Weights of a small transformer language model: 907M tokens.
Each number is 200 + 40 x the weight over its row's rms, rounded and kept within 0 to 999. Layers, rows and columns count from 0. The size before them is the row's rms in percent of the matrix's.

# up: layer 11 MLP up, 1280x320, rms 0.055, rows 123-147, columns 0-63
# down: layer 11 MLP down (transposed), 1280x320, rms 0.054, rows 123-146, columns 0-63
up123,100,176,123,164,163,186,151,162,213,176,262,217,206,273,247,248,188,136,218,166,198,168,156,153,200,162,230,240,185,162,199,240,215,202,172,213,235,239,221,214,212,207,187,244,201,244,250,166,138,262,212,175,272,232,142,189,260,203,175,188,132,239,170,191,163
down123,099,178,200,192,219,97,220,169,196,286,199,181,216,159,271,175,256,227,220,213,221,189,279,173,224,142,186,179,184,196,94,157,143,195,250,235,168,173,187,235,137,203,184,190,220,226,219,202,109,215,203,213,178,175,135,244,193,223,187,233,217,241,259,194,242
up124,095,157,212,201,245,230,179,249,201,194,217,231,177,182,189,144,279,213,143,216,168,189,289,188,200,179,168,223,220,209,191,280,168,187,232,271,216,263,193,191,188,169,203,131,137,184,259,187,232,165,210,168,219,183,210,237,259,121,170,193,157,165,187,204,219
down124,098,272,187,240,167,185,195,215,213,205,207,174,149,253,204,226,291,170,150,240,172,206,208,229,153,255,191,136,115,185,177,152,201,174,213,233,123,219,184,259,165,276,105,216,219,211,191,226,177,276,165,199,180,217,269,159,168,226,307,190,207,207,200,243,223
up125,098,220,197,206,166,127,223,219,165,176,205,181,161,189,232,151,221,288,213,155,196,239,183,250,197,262,230,265,214,237,188,161,217,199,197,261,219,226,183,172,113,170,235,256,171,220,218,232,216,210,204,189,198,168,226,217,231,179,204,228,198,240,141,213,129
down125,094,163,227,236,183,186,165,159,246,317,170,199,228,200,184,217,190,194,112,305,178,196,162,170,176,276,115,252,156,257,187,215,232,204,261,261,252,173,152,190,183,265,215,217,159,242,232,189,175,205,142,206,180,167,187,201,175,190,156,186,197,250,159,211,180
up126,103,208,257,256,195,272,175,138,284,141,273,212,211,181,200,181,148,147,148,159,161,120,162,195,218,256,287,282,209,137,292,176,152,180,201,160,72,180,174,191,273,183,212,234,173,221,180,186,170,194,198,228,192,164,156,172,232,239,272,178,209,149,186,194,200
down126,106,194,205,253,180,232,232,185,205,154,184,228,289,221,228,161,139,237,226,173,177,260,176,239,157,208,256,181,194,225,222,228,140,216,179,162,151,166,146,218,177,198,151,132,194,191,332,201,221,154,176,222,197,278,124,211,215,205,197,168,229,242,192,203,224
up127,097,161,152,199,199,212,102,199,219,192,242,195,309,216,208,277,249,222,104,179,204,151,174,155,211,247,231,289,228,176,215,288,187,206,222,162,222,234,218,221,210,174,195,149,159,248,155,203,170,192,177,182,152,171,171,232,147,234,189,181,232,216,245,133,121
down127,098,133,202,172,246,163,205,178,250,170,256,142,241,153,157,263,196,257,222,208,141,213,190,200,239,195,186,178,162,230,140,102,220,198,277,201,123,156,177,238,206,205,242,195,178,125,224,177,180,187,257,214,240,220,210,205,199,204,139,207,223,129,176,161,202
up128,095,171,114,253,221,215,276,258,232,184,225,231,162,111,144,234,332,171,225,144,200,233,195,195,198,169,191,174,229,181,198,145,209,152,192,207,187,176,265,194,135,227,180,244,220,228,164,241,231,271,229,197,215,168,194,209,286,211,190,204,174,200,207,249,242
down128,099,228,178,229,194,283,243,236,182,143,201,179,179,227,258,256,224,226,187,174,202,146,216,134,193,196,180,194,197,169,213,113,178,193,212,174,150,138,134,237,252,277,178,274,177,218,247,210,207,199,129,238,193,199,201,213,234,295,223,151,229,204,223,133,215
up129,104,202,202,184,189,197,235,157,160,162,235,177,141,176,183,140,177,230,177,189,196,165,162,245,192,213,114,162,193,186,283,170,187,153,219,259,168,132,139,254,189,227,225,234,218,109,195,129,237,237,151,149,253,222,228,182,239,149,160,152,209,128,218,226,240
down129,105,136,255,180,225,199,205,278,215,194,175,194,217,138,173,159,155,216,214,148,150,234,183,236,171,220,242,257,185,168,173,215,222,276,205,210,209,237,215,181,241,287,205,245,212,197,282,148,202,139,130,176,188,170,193,159,263,212,281,248,215,222,177,226,138
up130,100,151,201,254,223,192,203,196,131,207,146,210,205,206,183,163,162,300,183,184,218,155,193,213,235,218,245,180,210,180,159,213,267,151,189,146,168,291,263,202,206,189,248,136,266,279,224,137,245,204,180,168,194,142,161,236,227,219,210,185,251,148,221,283,176
down130,097,238,161,221,254,173,184,219,160,169,210,174,212,203,246,195,191,231,222,284,186,122,160,171,270,227,241,245,190,267,187,211,165,176,196,211,176,119,226,220,208,236,162,202,201,207,164,266,184,208,206,175,175,135,165,188,131,259,240,225,176,266,180,327,190
up131,100,306,221,225,217,179,141,176,175,173,213,211,229,216,274,217,166,164,251,259,151,243,135,165,185,222,231,174,172,184,222,148,194,243,162,145,290,208,183,235,215,141,171,179,160,174,203,280,215,163,181,207,214,134,231,181,264,227,168,257,167,231,183,157,225
down131,105,169,152,278,250,269,171,222,163,229,228,188,204,262,233,201,203,233,220,181,230,255,174,148,211,214,174,198,172,213,163,219,262,245,168,121,241,189,192,172,193,205,171,152,283,138,171,258,179,171,198,191,158,173,207,198,196,209,171,197,248,240,129,306,179
up132,104,254,251,230,183,244,183,319,209,211,243,257,162,134,144,155,192,152,268,157,196,182,239,228,221,206,172,146,150,192,153,165,171,175,200,224,238,255,202,211,204,242,191,194,232,158,212,210,236,151,250,208,208,142,166,207,192,217,208,174,269,156,162,193,213
down132,109,126,176,238,229,146,199,199,235,256,184,213,199,217,239,236,198,179,174,193,169,184,153,207,197,206,200,278,123,199,217,242,114,223,140,190,163,248,236,236,220,167,163,200,166,159,275,218,195,136,182,158,277,185,191,222,170,155,139,252,176,182,191,115,214
up133,099,199,199,198,170,240,148,238,231,156,225,182,239,210,234,276,137,254,209,197,215,212,144,280,192,190,157,133,266,196,214,159,174,135,205,204,238,287,189,157,250,247,202,207,218,237,288,214,233,202,242,168,154,175,239,186,218,171,187,119,171,178,187,178,173
down133,096,156,160,237,174,120,186,158,179,209,137,181,195,161,215,151,205,254,215,166,151,229,184,188,294,209,325,211,220,130,203,181,114,193,231,195,223,143,204,140,211,228,195,138,218,221,197,181,217,188,269,292,281,210,163,254,251,239,225,166,209,197,242,161,260
up134,107,238,236,129,192,223,218,159,76,184,209,271,226,200,252,222,189,174,232,159,247,200,197,241,216,176,200,206,223,202,174,189,224,163,168,160,205,224,241,217,218,152,219,121,212,150,157,203,185,196,240,149,224,266,264,182,165,180,238,206,191,267,226,237,277
down134,107,195,207,240,205,214,207,123,204,179,153,199,154,176,187,235,171,217,146,78,279,198,190,185,141,237,223,136,188,233,188,190,153,164,244,216,224,223,247,181,292,170,197,213,236,225,191,257,184,226,166,232,137,241,239,188,164,203,188,161,228,187,170,201,116
up135,097,233,184,194,116,181,200,130,198,158,226,149,244,187,181,170,180,212,163,172,190,232,210,196,190,165,146,181,230,223,215,159,213,171,158,232,254,186,228,242,183,262,195,164,108,205,183,215,208,212,200,114,186,216,169,199,248,193,148,263,268,146,181,164,193
down135,103,213,231,169,200,209,235,239,229,206,127,254,211,168,153,249,188,251,160,232,205,170,190,194,229,151,218,115,239,284,219,268,156,233,260,159,202,165,226,224,172,209,225,184,190,191,174,186,205,192,156,191,281,207,188,202,245,268,196,274,145,222,242,299,201
up136,104,179,166,127,183,175,178,182,202,165,177,157,237,216,296,163,211,228,275,251,211,187,189,247,148,198,178,232,203,225,120,152,149,234,214,193,146,182,278,185,204,187,249,200,192,169,194,287,150,138,198,206,289,232,201,200,223,251,220,140,215,272,275,208,163
down136,103,231,153,209,206,173,168,238,224,195,183,215,167,263,127,227,257,216,180,152,215,220,170,223,170,168,242,157,177,202,116,211,206,116,251,178,217,239,204,196,211,179,206,167,220,238,155,262,230,303,263,220,199,159,182,144,204,228,273,224,186,153,195,190,208
up137,101,289,171,166,197,152,207,243,248,165,224,242,179,148,220,185,239,154,133,153,150,177,186,247,124,207,193,265,152,170,248,153,267,199,165,148,192,234,203,202,203,199,270,181,251,217,205,179,257,244,163,233,237,187,261,171,187,152,164,226,152,229,244,164,219
down137,104,122,187,160,234,243,239,188,163,204,226,207,221,197,220,179,198,227,277,188,227,210,178,175,165,185,217,242,143,227,209,165,192,200,229,199,193,115,225,174,190,229,208,201,195,197,222,215,150,256,250,174,142,289,213,231,206,233,207,176,211,293,196,175,208
up138,101,199,253,205,294,212,248,227,247,170,246,180,132,211,264,271,198,233,154,158,191,260,193,191,161,214,142,214,264,193,245,144,235,162,152,193,188,190,236,281,231,146,118,186,222,189,198,266,228,200,187,271,186,156,173,211,252,180,277,163,174,219,143,241,189
down138,095,221,141,196,228,167,208,212,198,162,184,184,174,216,228,183,171,249,214,197,150,263,151,199,206,229,292,158,164,171,154,179,231,223,134,233,170,205,115,154,164,195,200,166,213,225,293,229,247,189,242,194,240,228,193,193,223,210,152,204,120,149,257,171,171
up139,096,222,206,261,212,214,270,175,158,138,211,229,156,194,114,152,199,230,302,171,203,221,182,243,192,87,227,139,276,235,181,194,272,202,206,185,155,198,143,163,164,250,161,217,208,178,243,195,192,213,156,235,190,196,210,198,237,159,244,154,206,213,183,186,265
down139,097,133,158,201,225,213,148,182,204,208,195,168,199,220,221,204,219,197,159,210,192,160,220,212,148,181,181,182,155,231,102,156,176,231,198,172,170,180,222,214,146,214,235,154,214,192,194,206,153,139,198,139,214,263,113,203,143,181,199,166,235,249,158,165,126
up140,097,241,129,170,185,240,256,234,153,250,188,192,167,164,122,191,130,239,148,186,244,180,146,172,202,200,164,183,221,161,225,182,117,213,190,190,166,270,172,214,253,200,201,243,252,200,223,187,225,128,126,171,222,165,205,210,211,202,179,177,258,131,249,248,211
down140,093,188,232,183,226,183,193,161,164,92,210,202,252,152,279,148,179,242,189,127,214,255,206,188,160,180,154,142,175,219,168,196,133,153,152,157,181,234,285,232,193,199,249,230,207,193,207,217,242,200,175,190,177,214,144,242,221,145,170,214,239,193,188,225,242
up141,099,214,180,198,142,231,108,234,176,256,143,248,196,152,204,160,200,181,135,285,138,187,166,220,287,188,215,195,174,169,154,207,160,200,189,259,197,159,180,221,190,152,209,253,214,177,212,162,198,207,180,151,225,221,192,180,250,160,267,274,179,214,233,199,203
down141,107,248,236,190,146,178,226,218,175,245,183,189,208,248,229,229,215,168,198,215,213,186,259,213,204,183,231,170,236,156,131,195,119,232,254,164,183,243,207,217,166,191,289,250,190,176,228,189,183,203,161,193,223,252,249,235,240,158,169,268,204,212,158,233,218
up142,100,314,196,216,142,205,176,229,311,191,253,226,222,144,177,240,210,154,241,195,288,192,193,177,144,215,119,209,253,169,235,208,170,288,258,185,203,223,137,210,171,272,144,127,285,146,160,242,188,178,237,200,213,249,152,237,168,187,185,240,228,254,211,226,219
down142,100,209,167,165,230,120,172,110,247,139,138,254,178,259,216,230,119,220,204,213,171,268,164,202,209,191,157,131,232,245,191,213,167,223,230,229,180,266,211,225,219,253,259,148,235,209,159,214,224,285,135,209,239,262,158,231,164,162,288,214,245,195,210,221,169
up143,095,228,239,169,237,227,161,207,129,216,187,170,207,238,219,190,226,201,181,212,205,199,256,172,165,204,205,142,193,164,182,240,210,165,141,190,134,237,204,206,149,155,241,170,201,269,187,163,197,181,225,168,162,181,123,189,219,234,198,116,138,203,123,275,228
down143,097,206,264,184,185,229,226,215,239,170,242,192,228,245,170,241,194,214,227,274,180,153,219,200,191,218,182,195,180,225,202,203,220,216,190,138,156,180,155,215,206,284,132,206,150,177,180,246,200,158,208,195,198,136,237,215,238,130,253,171,279,224,179,253,293
up144,106,214,152,213,136,251,181,203,140,225,185,222,180,213,274,243,128,201,213,126,191,243,257,168,162,190,157,178,195,201,214,240,196,135,103,254,178,83,211,182,224,68,172,180,202,192,194,170,172,189,190,183,171,214,242,221,245,181,261,214,209,236,149,199,150
down144,103,176,141,178,203,267,145,242,182,145,196,187,189,176,204,256,205,169,263,135,256,169,236,147,222,198,198,141,174,144,235,219,152,170,227,267,202,152,198,108,172,201,225,196,168,202,200,184,198,230,187,219,232,188,228,228,256,218,155,200,190,173,184,245,194
up145,113,244,252,200,141,127,265,208,211,172,239,208,241,223,180,193,224,185,215,227,173,179,243,182,165,122,224,184,336,164,206,199,193,227,200,143,219,234,256,169,248,208,228,218,161,143,150,177,267,144,240,203,148,204,224,158,242,178,176,253,210,162,216,209,255
down145,101,187,168,126,230,209,177,263,183,178,234,205,173,153,189,250,252,206,171,203,170,117,261,150,157,156,220,142,132,197,258,180,290,210,144,202,251,245,180,238,193,183,180,209,202,244,127,195,186,210,266,177,170,222,211,193,244,227,157,161,143,250,198,130,168
up146,099,261,196,207,162,225,253,195,228,235,166,287,140,222,179,175,179,117,248,170,225,166,182,210,163,191,208,238,206,189,130,174,168,351,180,202,184,142,251,253,179,153,200,221,218,183,219,242,180,239,241,218,258,221,169,108,234,176,170,243,215,162,146,231,184
down146,101,206,195,191,193,204,235,225,259,193,261,232,239,201,199,191,148,223,238,216,192,163,150,184,301,181,232,251,162,178,145,207,196,194,186,224,179,225,244,178,182,198,230,187,202,171,160,244,216,215,180,120,161,154,241,178,172,151,197,230,241,121,213,238,162
up147,105,201,197,233,177,194,159,187,272,125,257,223,252,178,181,213,176,253,120,209,227,179,196,222,172,216,183,154,153,176,205,223,111,189,188,230,186,177,128,142,236,138,157,179,143,231,144,185,191,273,214,181,212,166,218,162,200,250,176,149,148,228,197,179,197